Weights of a small GPT-style language model, trained from scratch on English Wikipedia: 227M tokens.
Each number is 128 + 24 x the weight over its row's rms, rounded and kept within 0 to 255. Layers, rows and columns count from 0. Numbers have three digits each. The size before them is the row's rms in percent of the matrix's.

# layer 7 attention value, 128x128, rms 0.173, rows 51-101, columns 0-127
093:104145142117142140101139145098153126102154117196126142139109175127127114124180111137134136099145124132101153102106162136143167147105075127183119133125131128141120136127152144074106090122146139104178144117146181123126110133207116124103144120101128108113135133152089115105146120116140093147122084139147099094130161097116114171102108164147103148137121136106134135140117165097139103137127
085:131153159152186131179140183154102149084123108137099156117100121132122151136153110156149135153126118114085106112122129112105119130135163112131138137112121095122165129129112141103126122153108128134112114126075133135144053099113139161165071127104158124119169123138132145160158135088146108136147170116092116106178135114160131141146128139143143095123129122123116139083099111175116151151110
089:143163166123102148139118125093133145115155137128117103171129104104159112118089158128132125132118161094164102138143111126114153137110109111128093134153097139154123128078123119088115134140121058128143119121127111113129115110143155154159096105129111111141168173155085121109079103108096121126156121143128157076104115178145140173097142127125138148164119090151155127100140130155134194136127
087:107104098104089136167086136137150108116154111086152162099125113141134120117116133095172149141143127181141065083139173128111124160164133052128134150110145114117154111104133111126140103148146110121115088146134143142132119120125092155162127157117111122103138131148108146102143105129151124130095136148154139096110085104158123166136128192091094109138131146118138153150143139145147158112137
091:148126080100096114170087126141104116127123119097109111148143098086084141108175103109097118177139115122148146117131079126126113099111142115140106150128116207156092130125104148115177140131126138077139123150156112137158113163130147144107099173156142126081100116102109150134110133118102107141144109136171135128153175124142116126118137116165156122168129117154153108142143112128127152155131
087:134102150113112136134157118135166119079134128140091107118099123162150104112136180153140157124137142101131132152103094128156126113117128128158132129102092140125155139143089086138119140109173099156109162132149148166139092132134120139142130139123147165149125114133124130156105094126095112133157161114134137176136176120184122129158092109124084151128090072129167084137161168139172111145139
082:138141126109117091178130134156071134123075125158119099172127147119113125144096144166136137130109122079118129125139123099120091149118123092088139093127158138163114155112088106086146135122105143090134128118129119122154152132130110142140146116106137116165129098130134132103078111138174141121087181130128160128143148140093154113125160138140091110117150137059127109136140094146086113159162
100:134106180133141157105110155108133106115099106177111096132115178117145125127145144132155094104150157134108086119094121138120144114133157113119147125081130095122170138161144154106150115114160169156127147120155137124102092076151134139170112096130107088132118168116121120135099137079116115144115128115124168106144124100144175157154098129150110175123153140115156120121116080122091110099157
089:150130106150120136080098112097126113139133122071140171115130135149126127119117103143164126143125162101082072141148146095167146150144144148122192129136162108179125105098107113143110161117090121197114118112115087137110118142157091126146137110121100083109150144153120127114122129158102113147115100125113115125134127130118142101124148112101104139126142082153133129154113087194146133115119
092:137115116134119146145088150114149138155135140076121152117164084142121120139098106128128146130149119093178132112143105156129142111114119129117136164145112136135087113099140137090134132104158135122109115134158166112193119142114120090117109101128136135126190134096153159146140155181139109132114155151143163133052061097109128098139160147101155108103123123123164123135142106115133133103099
090:147098160133146122164184106089112109093108109116114146147156170134140121163116144131134158118127107127141167115134127129136099137110110111111136105118119110125132094094120155135097115117124110069129109141125136140118147094092158109092109126118147150112132089100129134124120160109125128135164144149151140127122146156103112112141091100177171097178140171179189147108164136154172133097097
082:128127069136130091129119110160125130157166114124119148130121087133105121156135125087131125127150123151139132125143112143143130135123066160153074114184172128125145141135141128118150188103152110122116094143159200098113142148098104129123108140110109171164134100118112117176114148160121152124142144120163077119123130143134117097170113141119138155101118132079158143164138123117111121098128
075:088127154156105135124079155146101131101127143150134143093133148166124130107110122167113123099163156113127121110129098156151112108110086137119104140125098092055146081087114123160140127145120106135132145164140130082138078150131143155119154047138151133123127105110128143127120133122079106175119146099132132096124128130144102135059136118126106130120121166102119124154128146156139127138125
105:115139145101099130154107111096096153126134122104131084120142141162107131104147125123084100133147129173147120086136108121138145134157116151144138153117084158126084122129131087154140155109147133082127096137127074127137132141140127149135166159095132113096106123107114128132106108111143109134078097198135099133150137151120125137128131096087104123141116143136128202119177095114154081097122
102:171146131132124115079167074132162106099111141120109106134147133113132132114149135171107139093143151127125105145116135147126090156149138118131121126117144110094124113110110196115122092092097132126160132092108194090123119141148145121114114086175158132146154125097117120109128138152179104115128146125125092062109089084099124125092150120115108115119122104147137115125078142144132128151119
109:064185101130074087098117124120185140121152083162130103109122118158148168159121123157116109139082128086137145132139158134122118104085122097116120158116095122145132163088133144108126132123122124126103129143128146122119125132155101086136125093111136124147129114127098165124107093121150087129189117149179116148134121158169094121134136113123096095110132131145144132142140122177128122103109
107:134138125114182119112146124115152126119151121147136119130139163167111115130116096149108139156128125155112121153112104110136071129131089110147108124150176145137132089161157149135130131116128103106111146141100144108107143167120114103171109137125106143147129130138118134106158125114134119117176110125146147172141116124117133096076125143110119144143224161088085075123078122076137144140099
108:161135121129106130114130137093128126180159095144172126119142127136132133162168123149143156067197071133086131161112106140170123116102139110124153133146168126125134078147129120159128099116142113123116134154125062138123114123147162103108101090144129137137178092123089115142123160135142117128166139131149139146129133121133136108153124065145153137132119169130145154129123166125109120153102
100:117089098117139167142120137125101085113132135139103142166111095125143063131113083158120114073098103149132163097083116126113140170105117147105113124116188156160118091150142130132121128120085140120092132143131136104108142136105125124118105117117087106088130106085111118178143121125134151106136117098140136101187163162098108124151128097093121102119122127159147137110132122099109120112100
113:171096151115140140125135141092095137161135096125138158147164138133121141144115095137126093093162155128147110130142158149153152186148157144117101085109177109156159164117130163102171122124143108170181140099144144150133148081131135108152134155145135150133189135126156144117136105115141150153112156164127137119110077142110129126111155139119154109126107133183132148098146151165134134142133
116:105125175103119125160112106140093071123124173054090114157125118113124114138125141120158150083105137117115124121141117116077139130112124113120096144118070127120152104173107108129115165158130151102140112139097125098138108125143105162121141096136125111077108117171117123187118133133135112144088097140146124147131135100111113117168118114148162096174095105138153131116163112140118139128158
116:107129090117130111108140161109129117162159149114118148115084116163081122149130085125108103148133105173148113141184147122096100149144133116129129159137103122156164122112171194082167124135103126104128099118150160113110163133100152121107123141172137130126125131121131156098190106124186131083134131141150121099109125149150138133155131153074102133123093133152128139121148152124140135154131
105:153131131123112142131121102158118113176133142133152138131094133094150132128109153136096125096111150135178170136094131130145130116111104089178090122126148169152132147098133135127139112158118157100098171137136126128111106106163180132168138100125097169133164155093107128140093142129098105128108169119129135119115115084116149167121132132086115140162141068172145122136143133153165089162143
116:146128083079136109109091124119167127128140161130127167103123117124132162148109105147139123129093099175165112103153119153133109144136158133167115182156155070125152117079111158110129101130112130130137130109113149134110141100129111113136146112119171104151136127120114144139128156067142097123155110159139102067152117108139082143135104122090105083148147118134166117143090142147149106125103
121:103131150124135160136160075118097125072126136121124124172178110135084148116135086086165141138132135154110136128114123141129100113152133156114170117125128164164151145127130153115094101116133138115113106128097135142135129121089151092114131127089118136102124168112120108125168127097143070155167110125069099139086137113150129095147123125100104117084174153132139156123114121102142175105126
124:102138114131133131136095117130104109140132134118095129118112112105106114147102103135175152099085122110112121093108127132120099140116130144121137152133047089137089152180154096129131161127154158174108138180102154134108124126103075108118126106090131103097121150106136150140138148136109172112148097090117169145095126103154099129141127138148160083125156125119160112117141101126102149075113
112:092161073112116131080113140081149095127164119117158151144129134132145102129104078127107173099152141128070117105148134112133089122102132124109150093121130141110104101139120105139133151117113117133160143137132156126147107145160091135138179100156135150134126057143101133107170158127127123131106110134151139114121100131139091143124106144119137108144078122154112138151114153155118132073073
102:130138113120126146121114143153138122099140170117164129139137107171126135098127115143163154170108109123129121093143091129156141143175135113128096133142129117116077165079109116163110112154096102132117154164172150071171112186100159097130113116163150161136097139132139134137158091161107138127145148077121147128123150099150141173093135116105104157130163126093112130122136135141124090137117
114:149112136124088076116134106107137165150151105100087114135128141106178125143137157087082141136157142122142124157153124127130155079131164135157127160163122104173161122135108106123114101134168135123140113118112153155110100153130159129116129140178084165122149184132109103159136117091129135132126146151176120117132136109116161118158138138131114135135149131140140154089149067162174143109107
124:135165096148162110135107117150143098133095130133118120122141124147110088088130092140138101108126135112152102127122141154144102179152085129159156117136149151071084112136173140134120161091171123114123112084125141158137106126122097138126100106127138082164123146139090108166127147101154088120125127067160120103111095161147098092135130166116105102159130124136129113140116102121129098174127
117:131158125150132146106098146109120150096114079133136114160096143125181102114114127086114167083134129102146137151149144080095108099066146121131092098148079131161128127133127124071131130114114129137164163132102147099127142119166098124144131099140093129121107112137090116146165162096113141119115097125140124128152101129145133158131117120132121112112073079169148097127121109148151116094100
123:124135146126134158174102170141107152134100130112097131139141125118144124146114127149122107093141118121146134140135132120089153091089097104105108165153106127155143102123170069100090143150136156164160096131139139066129102088096130134081125111121086177094123120100127147112160137149136144124121094138126139116123128179140143174159115139144147146150092087094113097100144124133145121086120
094:100162095167135097123107137143174075110124159105121079089111173120156142139141116154105111108127106099124099116133136112151099133123180115118134175149154126144137098075148138099148144162151092121155141146122099106109128083132084128098110124124174124133141114134089117119100131103136126114120121104175090121129145098126104172094136106126092101132115128162118125130164151156102142141108
105:150100128142101142124171140144122134101141164108138126137143124140099094113155149136112147112112148133115185160118143150129120100125153178134068116143132183163133151122082148114126130130149142128151160120153155130089142092162148090142128162131141164159157105140123069134134118131101125119165141148145106164162147151120142073172146161074133109123159147141103111118118133109124163113136
112:145107089139124119141121153091151140126147105174098147116159124125119098134148166135123133126119140145093149156152109164133088148070191124137119160168102111150122130158128158091139137109110138132134127168111157117135119119143151133125159142138134172125098126133130149108178161126123164141137131178108143126107090079142093138135138107167181117102105133128115099103136156093155151100085
108:146115082112155121101135131126134140136118125165102139186178167125132115094143103165142141119157162155077136117137089194168122154124167179127141150189149126095110108145152120106104128133159131090145121104140125100122142139126127130134140168149130131121108190116128169145167108145121113115120097137092121116098119125101128129091101139138141128165107111112098099126139093125148130119122
112:146152135141134096138139144152148105089094124127066118083123108131128078085143167117117152107129130115133061088154133132121097141146161110137144134152117076122122178107102155114110117115140155093133129164142193176117119142147133135133107140119138150091138126170141116142132123146109070137146121145144110113145108089138085092099134107103097120151096116127155126119133132110125155117107
113:084157118128119117124093146115151128129119142162127154116112143113098150139134134100100098116091070142120091097127162097172116121147113141146143116121129137154093103112143098151158130122155102122103124094121158164121107141092143156132129121137152077150058159120127149134152103071181116151151080094145154070135149159127118125119150118120127117100135122113098137142156129138109110091131
111:118120168133102145119161094113142092105156145126115137138151200139136145125116120110114144122145134159107122159133084100151165136108116159119133120144069106132146127126112177188123139121103134103148143065100128120123130152134100139107129134123148123089084104142096121128111116116088137107106072142148094146147109138120134150111071151124111094152143193163153151115140130112132120130124
103:113127152161135122150143113145125127124151102133112128091107133129117129140136128109113127137148166159129098129127165117072133153143158176100127095144151099098182158138117157086125164104132102136128148147126129150123149154110122149133097119158155124095174107183074165100151133185126089155112165136140096108174132127162125110133158140101151135119130093138069154134151114123109118135153
100:140121152107095081108146165133131142123118077145135116089100162124155145132139114128150109084143096140146112134113141159145128096149116079111116095108172141134153121154115097157153164128144170122104123109149137074137154101155098116118119094129154136139153098115114129108113043133150156134107109112174141157173120133127136122088134142117136167165115144115132100135100134163124142118097
128:132143165139117165129142126127083164164128097111153145132144103142154108178169125126155076129157153096138118072137161142124166145100124103114123131138121118134162135153162102091136126148155121157156127154139066106122111111125142104163128149087123149097126168132139168117131127128130134142132101155087136128088162122150122157106129109185154152121099089105105091124165124126110108119123
095:097169116133149161125089094132124112128140110135091118111135126107111113121092146089172157128112124092125163116076131123101107089137164147134089130124133153145137132154121102123108172139165145129086136153092101167113123143156103154163090169115131117118121127167114105154143182107116166108160109142106121137137146123106083154074121107142110135160126114084137122112149117161120134089143
111:113147088176138151110146139151133098090147113140142157143113180160094157163159100134144093138150134116104147174121139130138131127141126139116156082145158122133134103162171153104123140123134096131050170119096112134085097145109129122133109125126131128106133150138142102080126125147124122099137139086132122122087125147139122098115115127130145136077135179123091102143113182120125162163122
105:118152103168160099124112131124103119108109104175143135100121111147135174155123127129140103136143101142109075131164165112113145149149091153129117121145173158165112142105086145124074109130138068147110094115140166128155086143137159147109154186150103126124148130159108113127108113132134099140134156092152087105086153137161127146134135153091122126147095133120158144158112126098150113123107
116:152130069112097125105168132098183096103164140134145152146135125166148133141164115125148143177091148160090123150143125105144117112108075123120140155101149155169119127174122164120150117116107107119097102151088100106136134145147158126095141130109122156117169116088131115108124132161152150121150129132162138139104120144112144126136115088090104127120107145122104181096095142160171115127115
098:135101158124144122100166145167097120150124111120099119126129138095083124103133122129083138105143132140172170129113140145105121137116138169126124137136141122103135172098110127135126123135152127111118148134158107181077137091137128109155116141150150062073107102102096101115145126082138112152114096158110086120156165114104094133121117122134093118130146068146156138128178117103099125111154
105:105147116141131125138153143173160113119126113154119129125120125109193158158113103146104125118105130089095107133133134075123127135139140129123120164145128133147168149127147099124124107142114116145148153090129091114117106149162083137126160136140113140125104101136123157138127140120140154067092134117158112075148104147156103163165123151120095123176105056156151104181120111168145143153135
116:166160135082147119139114135129138126150146119125117119103129178107117120127148145152187142139114165100137133124129083104109169111149096154133146110173131098129113147123164133169177156155147132128170118103147100163107133166148142140152134128128150107111141118149163166144140099125094130153104112185126147130131117166134107135093108147136139151139129169118076159080112125103129133178160
107:128125111137105169112086108137084144132138122099120122081095113122136129126165089166124117103149108131138123134084130135136112114137108092104151105102110151155125133079160113132143144121152108166147138159093104130101124109090141095144134122086087088121151104100110138132124132072128068102135133106143136100101128156147147099135121129119120106104168116191137136080152112147144093089115
103:130117099127056096129123113131153097105135135147117115120151104111151127183141147116121152110156099146097131128151111126124127096132124101172144120126156152096099077137106116152137115182102130146098073122149046117130113117148134113144112139148131140095142152137106123108093152132124144111116139109119154140136169145119175116121097087161125150167140170136128128121151109140149087169104